Weights of a small transformer language model.
Size: 12 layers, width 128, vocabulary 2048, 2.9M parameters.
Each number is 128 + 24 x the weight over its row's rms, rounded and kept within 0 to 255. Layers, rows and columns count from 0. Numbers have three digits each. The size before them is the row's rms in percent of the matrix's.

# layer 8 MLP down (transposed), 512x128, rms 0.0922, rows 338-444, columns 64-127
125:148087137142129090144110134129083121125105139179103156123121183119093162168143166154133149076179155135137148133149185133150175126119132099138137156083109154157128120111125094120141118108165150
098:134086133130093091157130121123180113105161144110094073063111098128105156134148135185149144135147110141123153151109138120094108116132133119111108129125118129132134182110131154101099131085117104
090:129117115089122095128144129084115129100119089132136149149113110131084140116133145089131120128091132100140161122154115154125155147106096162108132127107136136172162113131156127142081123170121138
099:159106125146113075089079154114096114131135135155084120124127099130115102114079122096162131098169144123131065121124142145149120109103156145127174110140128171108151135119121156126119099178160143
104:141106124151122177132147132155107114126131101165165102098147147175099143154088116131144167157151144167156119093149125139145069133131140130138121133124174092123108103146149101116126106125146108
107:145110126127174133149132112137110189159126078161123141160118113134145179128115160083125133148090101115127141135152088099159153125131183120128087169119112141074114129139090147115085136101140149
106:122149109123130124173128118124079109137152168116143101124124120137082118145119115132148146117096090137138124141107116143082134177125135150153142123107128143077170120104119148143147126141110146
072:144135161133118110094133128110115150120129143109154126136110122142112152141110123092169168147136112107101120117128105140093168123158133086151115119199132130157130125113146150167119109157140112
098:142108112092139101130112099136134163138158132120120093127083119129138124149136116120139090182126108131114140130141113131114153087102147072135133135140129154105157129101143120119113137164080119
105:103084086145111171154145116149182119163131145108110104097052122138129143097134124141157138172159098102132164136111125148141139106180106165144126117110101108091163109126163109148155124126085126
123:124129159119129153149073107104162110117116070183135139130119111141159150141079094139133135119127164165139140125142136084099145141119152103122127123119116121195133127156110106132123124109150135
090:110115122159120098127170123151117137155095107118129086153098112114152096140099135132129133133113133136089159061169119135083167076113145154105137115102118150098100146108090146090090130140121115
096:132144138093131111132154117141092145117131129130103138162153141134137104096124158135133147152140112133136139110176142139109129142144141117143116147148120119139078091119113163171113143153109167
099:105121110099168128136145132142142081119108113123123110155107140129156096110146145094124125113137111168182128152144098142160125141082127071142142101094093143082174105088135144113120145139161120
096:070153127164151140146121099143113118144116157174120163151080116162141149180104142142112194149180184105127121131108098090123165153126162108125155137115113111156130119138091126121106114129114109
101:127151132136138100131135127135142117101091132097148102119111118118140101094167150127159140141141106091130088119109133146089112074146141103143122092162093131104153151104107088159110124134146118
116:161117139092131156140136111132129109130150118149135147117091093147139140112114150085118141165128134115125131165131121119149101115069150094120126090083147103081094131103125110089152121105098098
106:149171099112134106126092134092115096091137130128129106163160136155109114138169124128137076118105154145167131142149124144136127097129126167149104185134139169159113133165150136119132158103120116
110:084131119113126159066137119198138122155145147116135145163140097133104098157112132146155137106117130139105149187135105145102105160172117135129136079104106127129132116112161121137120129122116056
112:117083090133096138116140148187113154121162154120105162147113120121123167152165147094134117130135087134127133145117089141115123121123115065095137074121105127092122139117122142100105139133113136
104:128142142117141111065100096144163163150140144121094108116116161124185130120136115131101144133141144088123126122130098116124116141158147121179169064140128136130121157128128102090140139158107131
098:083151120189124125125133119133152176110175113084140121122083173150103116127118111094102123155111117130144106140121129149158124088113091130085118134154150131120175177158122130145138139153132148
092:147142136159150134164109154133114145112120168134128130148142144162110093136153127103113129136145110118124189140115149175096159107079126130124169157098140138125139102096153157127098089118114112
101:118130130130125125133134164104150096152142158085133133153126112123153128128131132132088102128143129132125144130127095093121074148105128136118176117096146091152131109076104125113132140196136113
098:112107129128128136103142106081174112141099164129088176141163088114113137121144115135144145135119106096108145154075117144145129083132173131125085145175119110148150171161109148153106159128118122
113:162159156104120106117091152104113133126086113152146136120103127146132148126115147108126160123163181098123158108127131122127116123129107131121142147131124142166109145131075086099153146099148090
102:216146099100171151150161123138103162123138113139127075157083124112132164144139154146166122077120103145126143141112128072093164145140131112115165112124112135158104134126144126138132135096123104
101:140169133099152089104071132114143125142116162110123166115140141113122147107131110102142119081157136105169113113138165100122131127115139133122137110100149136144169133151123134138102135081132155
100:184140111101121135090107114140111127126114117154115118094116134162151136183151147140148147142163134089138131171142088128141110109156167122124108090173106155087105123149123130150137155102100143
108:070125142161113139122123138161119136129098089113120135126141144128083103129080119101174133117126135178126106112173109094099138146123119128105143123152131129080154157127169117157129137148120142
107:136103138130133117155160136127105108086098098067141091127143093108115142122080103102081116126172129137150140077130107145096120146128145120112144117076115149176106145124136154136179125106111151
104:152149113146121162094127103127143110124167121149091128103121137139144084122132091133138127155126155166088153177110140147141158124098132139113152135141119099121116124150159120090142179118124143
093:130166116113133089145133071079118143107129114132129132097129127112143169140155116106116128114150137105173049095134121110148106166114161091112096124145122098187099093143106143100140106107113144
115:172133149187097147129105130085153112148110101154149111153134123155150173118080125164167132104070148154131150076089112143099148151163122115127150080117121107096145112105146068087119128111128151
095:117141097138118169134120120154096138116118130135134193142138177186114111088132115156130081127140136150121124122101121130096147150118104114129160122109122095169080162169145120146144117121143100
096:124113060131120144138160130112109127095112147105146095079125124164135121131137140131135101138117116128164123148115133121144123105117146117133139152122106115135098090110099150126171102117161131
102:148121135127124146077128109135115137161099127124120120138105105164115162139071128110157138145142117100141092165140115116134075108108180118120141109132124127122152171150127095143147122172136125
105:139073090124122140119121115069099166170156115123113107145118136117112142119124105173120162168119149102115130117168136127153100165122158159109107121121110138116121106092180142127087098103126111
113:121134151145154145154134140124121158097186083125124164129111141114136137138182113149104095117135153126169163098092146140141127117102119101151166130150109089182152136135121149179164143100102134
106:121146150112081144145093152118078093146107134132148132160111123189114147138115123140120172167133098072147128129110146156146112139140123081124156129157140083119167085150097118110111154163128114
120:154108137122122125131135130096118079075104134073115145129166074080156153128143105150173094167107095141133127139178195134130104156118145128123155122112120142102112108117137130119139098143135157
111:120146100112142142135095116181110138145154136118142131121164124113147109067155142142091145150086152203114155135149121137123142157141119099130135134106172104106128143095144099152137163112134162
100:142123149148135116103125119118120153149147123116134077117071118105103140172139180127121167123092114113111108125156111118083138158132129114139129073170082132151121137118111166085143128130089147
087:128171114121101138152131138125129104158143135129151141175159122162132141121148153152133166144115119060112130135099150105141119087162086119076112117183169143105119104104108083116145125135116076
102:128140111092117130130148100152145123117116161114132117076115108157118123109137101121150135168115123106116112110086120143117120065095085125159090127128081170166137158096121106145140124162133146
117:133139097130141099146137135138142122122162110132138126132156099125158130155109078155109131113140125107146144102074124159187134105093139154139115133141123150098107140103143128144107133134117144
078:080109134131084149080082115161134139136170109114150120104127115098135112141122109092112149122118127099108087134148089100058109127115102126104122111151078134098117149111121136143081158102129123
083:153136131134162146150143113154143079111161141075144113152130115115095122158121138121145121146163099091157135118144133149110128136141144096091125160131160085126125091157135165143132144112124164
102:087121120120168120132137116117119113131122102160151143114076103106123118141087091098138092149089123123116139117086110113100101145128126142120124173124098142131130153127090104120079167095100116
102:158125159132115100137133086164095125107097156079146088115141151162128103085132153115143105093142117111106121144158088124122108141117150119140136134144138084161077120112142094124103117179139094
105:127130121131161104143192135127120135164145089169119150135104141170200131112084118148144136100128165107112149113156125134127113147116131149131117139143151103144115131132111158105133097096117074
097:108158137121123147114121094130110171137128150081132136122131107107095143151136081127165143159111136114093132096125091133160138106130111122134154129110160138150138130120102151085135138123134152
101:126153150151108143111114109138124135137095170155158090145125093106124131191124151182128127137165121089099123107121161140120142086125136127141075151132070163110084121100105158129150109078092142
099:152115122084118115113123130149121093148154113119139137113081107128144135091137121097112143141138140108116138137123113136090157133145116096121138092172137131131152124148126161169113121098125065
086:078105107126153136108103094118092131153143097119118137133129153146110102164146071108126119114127151156105149107154084135110152128117082131141148101136161118123142141104092139141099149154101154
103:157113131141122105122116132124124094097129109158136117134136061127162144134098127158188140136149134103114180127151145142125166099121097129109113131120072113144123124077088128149152120105104130
081:118158138076087137121125091157134105131086135109176140122094126156133123148156126122175150120112140118124114181099087104116117168139142133157146102138136074127120126134124123143127131131167130
096:169158158118131180134095149119106099108083153131102119129147101138136176110087171171155167123139128141091160131152141085156116133131158110146114103114096134125095118094133105158135121163132133
098:135112116127122140156101119144146145125134146112156129120150128135145139103139112084181118119148141127112104162125119114110132086107094157145127133127102102096184109107097124124120137132168132
083:113146136114131148107132102131132139109134163144156115140078134063136089108126109149171130150111124088107126188142154095124099146135105139117119157112132142101095123152110090129137109117121150
089:156139127106048112109160151163143080119144143119126109138112129113089108136158139156165136116116110128095153164112115131108110104144142152135139094141127136100127126145149113138139140120139123
092:099106118123127085184151146133146066130145141098130114091122133143129135099143144107141113131135159116141120147126094099120136137126104141118182092170140105111161140114093118158123143179154096
102:099109085175140095171110116116124148080154119128128089158115123119119107173103099095133095132115105140094115113125155117168114105093099147091101164111124164124159141110150141130151135134084107
089:126131120143099163127124167081130137140157136146126141111134160119073136107126117138102143152146176130138164128119099134119125184188171108075127124136136135081163130167120113099120117111142136
086:094125125148131139138153121135115142156163104106161097157169106107147114121121124134140144106106124093129104107113103159152106107118091112132163130089158153167121115089124121158117147155121153
113:117110133177143103178133120131131104132127128114099145132101098118137115157166108077112110120123135151106119078061156118137087124145099117110169134133124120167126129156139134156151131152125168
103:134156111110099119097111140168108148118091150117118101123121139094123129168150160140100124145118156138106181143149168158129160147158165106126114173124138141168106102127168131116115126146164135
108:146108104101168113143125152141113123118142112132133115119164113116131153103147146138094139125132136112136164116112154126123104132096163154159108105085110119107121114099115123113130113149158077
113:110115107102139139121116084141131131114147101122110145155129127144116169107160083109162106135092176181112085103096118108155169105169111164083139121123117134115155159081126129118142085139135123
085:120130123143146133135195105110134115137124090119160110130135129154124191205133117092123134078087116138135094134138113123157118129119126087089106086120126146122118122095124091168110141137115124
089:085120165134086123092121135119105106148149149120165160136123142150135124142128160141089112110131121140127134109142129129097129142140177099082138111111129135142131119129111127118124116175158120
111:121122096125110102150103128132157134130140106154094161084126109129147153099094133130130139131154149119130143131104169138177131180121133132121144144175158151116158156129116121109115141078138125
108:114137143114157138125139137123138113148113122130114154099095086157161164164140124113133128163129107112119114140118141099115133091159153156167137075108132102065186104140130135114158120105129142
093:153144118124083122161154088113126136121139067133117126094140109163144128085114085084118090099108141106118104092130122144190156127108112132121089113130129101149116123132114109156124145139116137
098:112131145153093096158092138161129081167148093082116096108138116172135121108115145135105099155119150111120128100151115137127133149120102139135139123117102090137136151148132136119119116184109136
111:113139094118155156137159146129111110109169117117170099128117151153102139172108129110105080120096123158140121138112149124162099153085131089123140122117141085109108089121096119124161139121169118
101:157131142111130155144111139178158145100149181088122120109152106121148080152168167126145105137116143152116106126170127126125144069121145142152140137164135105114106113087158153159170172132129168
115:129123141090137127173118144132103107122156131140128098117134153105177131123120140172106154159137127134178093157135174122089145110171143155106126138158137143089127107106101126139074102132096120
082:118143076133122110108128135143147110083123167127122122135088132126138107193130125124153093107128087110160098154112095151115151153085128176116128175141130099166150116138136133130146130122104144
113:128103123133125077132150104126149136154117159117151113114138137116116177116091156122135156100109079132109119131105159085089125161130130122134098144104125117174105146099136155161161106096095132
096:128110116147118126139170154151116159168165130114105123114124109096118141108079158132135096097115122110128106122098095119109133146113173139114159082139123092138125153137128150174106125176129194
108:109157155108109133132110138124131158089133095144139156098157166108119149124105128161141123108130136095138116134181086155131130122152102108103158055138136150115150154102134099126119144147176159
099:127090113145102133122119143168097133145098141122125155122102051126093178095144125101110105152165152095132141145122114120104107123115168102125120115106118103130109132148140106104103115158095121
087:121125150121128084150083159105127120092135127131128146101076112112158114125176126129139102127126171113188122140088126090084115103142156134124120111130134123140152138095141093154167112169115115
106:117122183130143118105135131108136153121126126172092093128110125131149149131125113131157157177130148075142118137118132096143145117117102121140100125096113122122182171085109125096173111139120103
100:120145150158137101086095090153146104117157092096115115151157128152120136119177136148153137117126116147129127090061150186119126147102133112137116131137124132115147120131165127143152154172101107
103:095110160161146085132142135145118137098125132045135117119127139084159134107126139130130128179135104143120142098137092112091100136099178152094142141123084102126119097114159126174145149162158125
104:115113069126144117145088117097108112060133123131164102103115158137148169123122152094118105147143112089154143134137100123113156101122136123146162152171119100114142145122067131102133165169126130
099:145161116130117131131127127167167075145116152127136178140138146097123093112184124082173145115095115141176119116137089115114120146170142139114096109128120134113124131157141173142137160141108094
099:179170112117098136108136095094131143106117183118117125107124163095161142105131126103153123149134146132174091177110128132147127122117135122150142125112138126065149074128115127111124132143176150
121:119169135143121094120096134154126104120130134161159086138143105140119146157122123142154123164134170097129165103184146136146124141123117155140088130118085144117115112158137138106108129128206123
103:134091142122114120164140097087127119109145147163125150138113164124126117120127106137138141145170128129155132156134107124139101122138113163118128187174112139102139108127059160157112152107151148
106:095101130156100156105116136158074166125137161102118081153123124133135112160098113153128141092097103155110119107136105071150111140147104084124191104109102114101108121124115133160109119128097136
104:139146111154134143121129083134139093111099143138133110143089146130113169120139134151081152115157131081161132137127110125125138135125104173141085147152155182165089119170126154091072129126149098
094:124140136159167145126089120117179134125125114148122120121096134147152162144105121136158162123118174095098150126161118062080112122113141149110097095092131091129113137143121135135127093122129074
085:115129146110145119108162140129100096109105130117109118134156151082095136101149155116134120122142155111089117133171093148126152153156143125104112131157148141137096134146162122157141117144108079
096:168124112132117106166110159143140119104149145081130134100151114121119107094113122112140133162116106127120077158171146111147143119110127170112146152119105159112178149098077108132103152147093104
093:133148166135136121141134137170101134116091150103113119105130109136124086159116151140118149125111168155091111106142130103109152157139089137123158108114113122109086100194133153135152073153113116
099:153156109164158104154101084131101111122173144120124133160163125120110145117160154133142133124162153109112128164163114103150162147137175137137124129145140128139166117119162116099142118172177118
086:087112181093119101162122147159099153158102148085163153119135120122176139090130150139137080098118161133141117080116164140132154117079135117125101154138126137134146185069123131134178140151125120
100:152116107167142144108136087121163105148110118129141183129146130149140112144118114160166107170117123132119106106155109164165121090127103091137103094121087118128110125140115166146109126148151177
087:154157120122099111131096143185069125093126104130082089093155112129169119102119130136137118109164177123118094118108104121127114116111180126155130114112137120124098110120118131146114111169137101
107:087096119095102109140132108181138095137092098100185150138122150160097131158136100170134066139115132103135125106186139155091079145105127140120129116110116143128127098135104125117140156130155145
086:108147122146095131110180133126094112123102178091141126184096164120117152133157120117145076151073078120147123155157100151164133162096124160131142132140114119133135115125077126171090130123144133
094:105118115115125124175105153096156155143148118117119147118078160122099119161119121075104127155122134125143154130138100137137089115166127166115073151121120139124139162103134161146117109113094141
103:143123125119138094117127083106102129085174118076127113131166104140142130113108103117105114136157140115149126138171143150141121107122166120125148158117111174108090082140137109190131139178144154
112:122148168143103162125105175132151145106147149161102138109100138094109157144102101150138136162178110076124161138140128181137124097120084158111153151130154178165134120115079096119133146080121115
# layer 8 MLP up, 512x128, rms 0.143, rows 339-445, columns 64-127
099:179134082133128162140134147118147122185119170130129119088133099124127153131145105157119145152130096122085135119147121083126123142149154151113136115126174112131121085165133121115137111134126129
089:100105120051118137139165114120141150107107137186155126128144131116144161115147119152109157103159141110155184108139121152114136161157127092145103150090135147156138102134183126082197108120140091
098:137152127124129139123139122112115118173088130175119159133100118138120160169150129089117141144129121126123125121169127151148119164123115137107104105127163142099139081158135133073190133177138127
100:109149101154106131086105151092157109123128097151124095106161140128173122114150122123099146135123106152095107125094143162117159108155112087158140104133184084103099164160146119075110144113090171
106:142076109129155139104137123119138169168115122149148153107121182115141151120102147063126119077151133142131125085156129148153138131135120102127130087140124146147148136145111117132086111174152159
103:122089155118111172119121163142131113158103134145151164170166131107094146114118091108121110168134063129077121125116130156168094159128144114192095148123109108156145137134134144112130100164151108
088:142115104106128127153074162130155127134136113106061129139142100095143091107110118140102106118121153113115143136136125142118134130132139179132109144148161109100160146140143115109122141125132161
099:138089087157113114113117113108126129116100137115169146135127113112159133106147135118096107157126128148117124162167156122163129118145094150151140134103158102087146133138154137124143131066166116
107:131129101122125171104167124129147109162109152153134132154137145123089117154128144109113121103106162138098129133086168127126120140143082099115164142113114138167113109150084147122128130148180130
115:159147113127108144080150165167125154123108103149130172139144134128122127101151080135119101147125143151152145128192170138123102130108058161126118118112131088094163099145139145107127130145104093
098:155123111104167144078132130156107176100159128123151096141188125092078135126133118132119108135145120124104159106143137117177161164201104116152097145119133136137180109146143135130133097081149145
093:132107119102133137131106134112172108151115119171122169092118182110112112127105122119151126107126105130128164162148109122086129117197068125121074145108159116129142122131146155084099075140138093
099:105131141089110132139054114171150137153161141118142126106184128142142137155113090124116118122103171097137157150140163138149152137118116105150137152120092127120092137123104127137099112146117139
102:109132128125103149172144161115127155145087093146146164151130116113150117134111095152110125072146120158124128152124155112090090166140135144145151147117142069129183112086093104120098112095145141
099:170117127105143111143165133142140120154148076135131130113126132125131086092133128150113128123104069136133160127087126103164113155153100108137063120135149139114171093129164180120146108157143161
107:148123107105096129131135143163175145152148115133104127123127150084120124141139111149076069138111097190125135120112132087161111126130134126128158121129166138102090133136122121086191119147111136
100:120096166162160108151134138173137162121105148125118145155162132109150120127158100142117114139142099103113154128113152075176140137160106128151145134153125107109164147125131135089127125117143149
107:140122162120113161163096131159128146167151136118167145117155125072091139138141126144087106125131086128116134142144137105151111107146161174127167137124162117116127080101135127106111101167136104
115:072051140104154101105166115140134128117122130146114113183134098105113097131122144132122065101139123119113135179147158131163116130123112106144135137082127128083144137141135158113129092144098138
102:132159147143125149156134172145107121160134093135134129116174151094112142106110113120138135098130122160107169140123163092142123131120145146103083169120143115114154092142177156110142131125128116
105:110123107133054141131128138104183098129060100124093137137160137156132084111108129143116096087152118154126137172117141092146152103128097107131164125123164059131136118151104123126122124135185112
098:122110098077132140122095135165169130106138127108111122186127170097149081115091100092101092145107138178126156158096122123163167106126137137157099111135138114123138075129121137126142135133131150
102:130103118129134155139118154147144156114121100147119109100146158091125124129130115174116114118120116134134164138110184134140162131112123135148144152098070118087154124146151181127130125108130149
095:120121104131134133135129135132128149183116160135111164101147127140083153148145107160102123103126107146129183133170127142132133122160125170150129102150137167103139128157132118106101097123177145
104:164122125108144128115130160154153154146169146175136093137144148111138119107139130158148089121168086081139184117130110113163141117151103149106141137150114107142153153170120141131122111141119118
100:127103125112113150138141157125134088136136126156114096112118192120088133096118127133133140147152116102156140101087126159173115172142145144165104164162132140131161117184121120110097072130119114
106:141117081098166126131096068145150149130134096134128117090136154137090113103128139123117139152165076126085149128158180117135136139119111122175121085144129106162120116137172127097165120172143118
096:158138115130115148078158139104163163172120155124177154139182095121134117123113091145133119118152102084129134106149123138142132066134111137143121101146165092129100117175152148153139109143116141
104:119089116111150121125105152131168120140109165169106098130135148138097117149167106167133094121157095141107177128096150123134140149161103118119145126171089155130126118152146128119131143146103109
107:172107096086106137181159145134153139147148096126146127189162096114118120132109109107118103082139113153146155129111163158082057149103117131123123128112142135140146090132146123111162085134128167
107:127152170108148137147120118120137176143143165122155095166119176113152121131095103134104096111182142089153128137121117139143110148147113116131140162141164125145181079109149165122120096157103145
093:163082118130109179056141107100164142135092131161110153110093167130092141097133115125088154146137073158148115135155153122177138105177119121163162145101114138150107138161155149159160099134138141
111:104112113108137104092123151180132138167139103135135136150157181151147162104151107131110110123128158131141110148132136124167140177137067105139131114107102123170171104193092142124145096131141111
096:118140076109126164103119118110158123131124139121137109141106122140119110147129157141109127164101076183137127159145131154197120168139118103116149119102142130158113107131148096141184153120141160
100:145124136147138136117185103109145134163085144149140149125166144134094110070104126153128146136161096123117110162145136093142145141177073154120129113107111094114182126142165167133130106144153120
102:146083139101161118144182113136154132153162128147127148114171150105125109130198081120084132139149098144103142142156092098189169154165106119122146135151127111127128124134158127124134134123140117
102:101117129123118121122126109144092171113153162148121115060136166125125154063165146148124131083203159087123124145135125110151123128134124136166166139137146137158169140132140182117167172129167135
106:129105136140104131136125173183166125134128153154086158135175153129128105142121064120138110131145111178134191125104136153137113138135123111136100178097121126107138123131138177106129103118119150
102:134127102108079142131127157132158147179166099120118171144168144127121111127136130116123108123128109134089130124114144087157160121133117150151119154136180112102156121096088168106157109115159111
114:158127146092119133140167113137158165097140124139114116169129142092143112120113096102107139144141100130096141165140137156144084125122102132176163166155139101179191140133152135106147090147110129
103:159145112110138133137131134104128152119120064160143115112124155151111111070067166158069144135118114150125143134134132160098091131166120106114098097138152130109134137133130131145142124113118111
098:134094056144157148157106142110143140120109120154103148115138130109131096106146125103091118135115137118067138116159144159160104171130063117150123129114133082096152128128121136083101110086134114
093:143140115147148112106109133134127116124124127124112156171175199139144096100154107145099110132126133130084191146166165138108151170132122113120093159110118083157135102165117142147129108142146162
096:128114089140123155106131141099130087122160109132127156132142116147123124104128129099134126110139148146114196138133165150172139124152063120132105106110172115115078122141142141092113153138121145
110:108149117105137145099139119110211153143134129127125112131132158132155145098170131111111121130139135199141166168148188092125126122127100113131130141152151099129134117121152147113154132108130128
086:125131109114159127188120143126134165139155129192122151121111091099170133119137105148137123119154082138113162113079151127143152109117145152166091138131135107126111113116208113133143120148143113
095:123098114139101137116116090154158125120176126112115132109120146098167129140172142098131163135095116191120155110090138133111095113129122161134101100152170102137154144129136161128164107140135161
096:102162089122136117081105144104151165126134134125099114118160166075111113136132134125117116105114161141142146145127137146153112131130080124148124083122168108133118137135113131108117168153117143
105:129095130126129126136091154125111148142084120113134134145167140151164093095108106118067149163111108123124132130152136103137113117177106130157134103122134072116118085108142180124135122124132143
101:113171088130094136110145120111138167145177106122126164108154140086117121132135147131116113138131117164152138101135115106195125142129116127175115146159138140166113154143134124097146098124133125
095:127140105114132126141086123171104181118167104095115112123183130132109129130153118143129106137160128125120124121105148152149158095173092105165124186137100131128149161106103123077144154126120112
098:093115128114112081128134157114135119126115103134087151136129156139125090112105116142132112099144106135111188137140154150128110141158095176154145138095115122105109108168119153122120089157152121
101:135094131152134120128130086166146158140106132134104113113142135090105127095102101118145081115162089136100148109151148040159096108123109110142130169086116181142138120133124130136142104072154164
092:135172155054165106096149089109138117094163146146130104146111136131135136134112118145086099120178109098164109155106136089133122116155119109142093122140137110107124112168137110135177101142155101
103:148104087126148141145140114166162145141087154158111130137147142199064115118178131154152102094138138130119154137169148094122115123147111141103125103103144120153166133156123147130154139091130124
090:122125124143186183136105144151159101121124144131152088107107146135145126155116094135124141097133152105079171153131131153169086121113092104124112176072094160146114140150123117122125110164121137
096:150149133111165134111109127120103147131118091128120146095171116083161090109136131150146086141156112135164156135140152111141097085140113152181110148091126068110200180122157115126151154132122118
097:164151145142185133142159129117133151148136089140118152104174114121097130094122105087118107098185113119110173153131163101170131139142121137096099100167115142118095162103140107151109117103201102
094:125114072098101096182122157133149145133157095128126140131136150112119154107151098102082101125111097139157170088145167110117065127133123143125131108119089143072122117122123136104161116138099159
092:138102089143118130096126127155146181168141094115151162150185154145131103136114090113147064112087171124143137110142156061145130160120101166157116131121124122121137162093128169133150123145108138
100:147137095122129150142115138144112111127129114124149153089126138161127114152134028085129103152105108107174135138138119127178111080125112134103137111118131129110122077108146111118108135151148149
103:149124095074105093136131134123154113144137102153117113128146135140145146123163092170111159106138147160129138148134111150148137150121139069097119105145105154123099153173122106101111148160131146
093:136137139097129153108137106150144154144128101150115166117185144106173126125109073137091104081179100119113125150149147117125150114102107158156143103149116096131115119161155147118134142137140162
096:130143121088096121147143142125105194142139135148111196122121154108119137110123097113160118189121131136173118123144180107117132156131129090113123140117099127125113128140113172147175137171160092
107:131146066090105115148148147122124118137091072162126148154125119100110118132095072102117140172134143084120152123141153143149119139136058129094095133131132129124134125118099145129114122074118139
102:118101143106088113110075114152140143140136089126129139110144141165156088112109107160128086062140116118095130120135157070148095127163097097133103106140148102125197122116113140115105094096173127
105:144134069148158167121145161141117135118138138165104118077147103141156104145117154136114093140162062096078151101159147106110120108154081102117111095136163117106101118132144152092184107113151147
104:151083124127181150142127118145146156120144153141127124122162140111137119126145078132115139112143074091120184082105135142113138115117107172154128154091125123145154131164148142058143096132138165
090:129136125085084112177141126158119149091112120130112122125122132124094154124125121162113171096188096116121163105108150123125103155201108139148129142153122120159141102140122143116140092135142129
093:145096104136139113139129143132124112130108135157136106110126174072099138173098110130085127161131102129154121124128175170156126125136138197145108110102146122075154104177141128135161155107149125
106:113133106162128118128135091159147153178152144148126147157188152126148093145155113144111085122174099122110128103131165092154121168147113113125096100113147122131124162153123128088149132085155150
105:120127126117100128142166116112187152125116093119146113181154162096122132148160074151112106123137093155139126152150181129151119160159123094139145129129123098125130098159140108130083120098156096
094:151129164142136164144138116127138113133161110177143153106153157147115149127119088112128149108129141155132091115153122081108090131157147113169099125087144142110151111122103124096096050131139112
100:118143096096119130169140144159137111138144099102110114134131124140133109143108132150090136141137128147141159127099160153117182105101110130113121120145111062115149106126115172051133116128121100
109:138143132112127122137104103141150150112129087158122125132137123096122116099171095096099149165133090122161143080137112127161130094156055166134117091149124116121073113157131118124127114124147109
098:100084160172096213121153153153161129143111087135135147143130138115164146170146139130131149088146143133112137124144129113170109160167096103149127139141178103105146121144134137113146105096140167
107:096112102146106141133136162156124113102103086164130135112157132138099148140136102105147157131132134139161157120148159114154135165154074124107125098106138087145146124188088126081125159120143145
088:139104086109141116164157120094161130134130128161120133143166120114122137142115116128073132106103123084151128097138133164132088146158086127137073097087145120105144165143169161116116136144094093
104:122106120134116140108130128131178137128128113143108128136161171095112129033164127121109112118147121153147112136143146108199148137138101160107182111129131084095150145124145110101117113103139127
100:126122142061128109137163124150134148141107101134159112125171159127145082076097122135114128136138132104145136121147137130147130162108117138150123146082147102109103099142129106134125108108140157
103:166084168105121127145158125145143136150149141154087114104117119114141165098107128127108136114166159127145182123130127146152143124172111168116107107128147088097169126178186142092146131068126115
100:129100088113142121111138114122164162147124132150166139107131159151144132182117091131139165149146130148148137131123115135183147147132117131118121096131149127124112117166165160146142149158131175
090:146140139106080151134137085149114169178129110119165117156109174096110090090092107099106106131123130183151108150130155129142142121143111126144136165189156146119116155136140091119132121136149108
103:168133088148143167118104157110085161158099128146143148142097149122157118174154106124117092124122120150117132095093163121147108149123135188164090101118138165109146117106115127122157155141128144
101:113086107052108123112112102154124141108113126126099105124172117131103133163131109107145138105160132156129147189128141113138138107127110121160146151106122105159154141136086126134118152124168096
100:157125126123119143159126131146100123179116106129156187148125122128138128129125132088126106112128151144140106115153113101209100144152078106157087124145122132089111122148148139153120124133146155
100:147115104134158102143112093126112155146150164123147143140185121155118128135134101135119110157133141117129169147145155129151135160172108106123125164107147157075117106164185188104121131106146163
098:176098127128151153111127120123142100109160127109112125147138152086139108128164140149120109123124119122110135136142131114124109083130127117124135126166132137092150182164114140070117125118159109
100:133109082147134126110100103106104156148124112146070143126116194157108111114138114080125125141143093152149144135147120113148161134133121096160132125121156105128125128153115163103134125144115114
114:160094124101146122110122146155125167130161117143105152190121143122144182078105080145112145132112106176149152111094164063179148147151123114119082120100116134114159108133154164107122104128142102
105:129100158075147168124166166117124126118157139140130134173135114118079149115139134151124143134134104130142136114125159095157108126179100146100091122148122077135116109129163155144133124130113084
103:160133143087124154120110163138140133125131080123120150102142111087134076084140077103142116159141101165088123148121126135138076133134138134129090136119118113099137136141148171154089122137124086
109:131146130102121159136116139116117131175165130159121142165131129126114086118091104119123086137138147176139146114104125116137130182139093148138085122129134058133180123117100145144132125148100121
098:170135092128114170162109129106156127159157080114141172122178150109079099155167145141134158124152132140113123099109132126144095124166135147125148131148133120134101134141154128083141116122119109
090:103046145092120107142127114150093158128148100153140097129123158138143133161115097118126108107133147135146173131128177145119110130099147097107128145117125110152166176137122074120105108123129134
099:169129114144099150087141171179110114144109135161090157112155140091155122096149138131129131138187163154166134126138146171133143159128091128142142102117155125117135116128121122118104122110159193
097:123160111141129096143121118098153138129112082125127124080122156134166164153147103143109105134139100123167147107147145079138142086118106113119084129062152114131102113134107134097105130152120111
103:163116091155094117138141130137133125152091119124151136117152156162134129096137152149127095055091126127096146115174145143137158130139137134137116089151123131114186074117137161147114136155148150
090:120118072114127154141110156170142125153101087148121132100146089087128101161194118138099152105111127155123131152143101144143143117132101156144113151130177136125140141108115096104139144123149124
102:148137134093130088126137175159138101112155125160142084094111141092128110140084138112124124113147156131096113122110179138138111148144099129136152089141108088165173119135164161137112108100139107
094:157115112112122143101151130149122127157116142123161084185121152110096077140129118127110113156134113107162123108124126138101144134135094157130136086156150134137135139144135129053154120133147132
101:111125139097093104105134140138159113166115151106139103079135181147123090126120135143105102155152115145132156113145131109145087119162107119123108186132146137148156163110123135126123130118098166
090:176085155129146129120168082125163155137121154143137150112121140130100134126164100161095066114109150119121184115122162123133114158095115112130174140103125150138101156119141179140130087121138121
095:107145177101142132118136103135140090157157116140153121132170168157096146135174148139131087150148146145139136161148136111134139172131146068133159108136182121127129113158100141138102142127126120
101:166096150121088143122144162155157109117119081142111152087105110117106096110121086142140148101127121171110148161126134128124123143133107112157125105153150077142155092128173136164129166108150152
108:165135142075109165142102111130172162148116143169081141177111109096171099109124112108073132160169125097087154103111143131120111167125121135119158127165111058135132164134146149122136142128111132
090:141137107160150197106116169136184166198128111122179144132102157123142120137159115152142175156098133144142155149099161112165109105153129130166122143132126131108113156114130121115080131148122125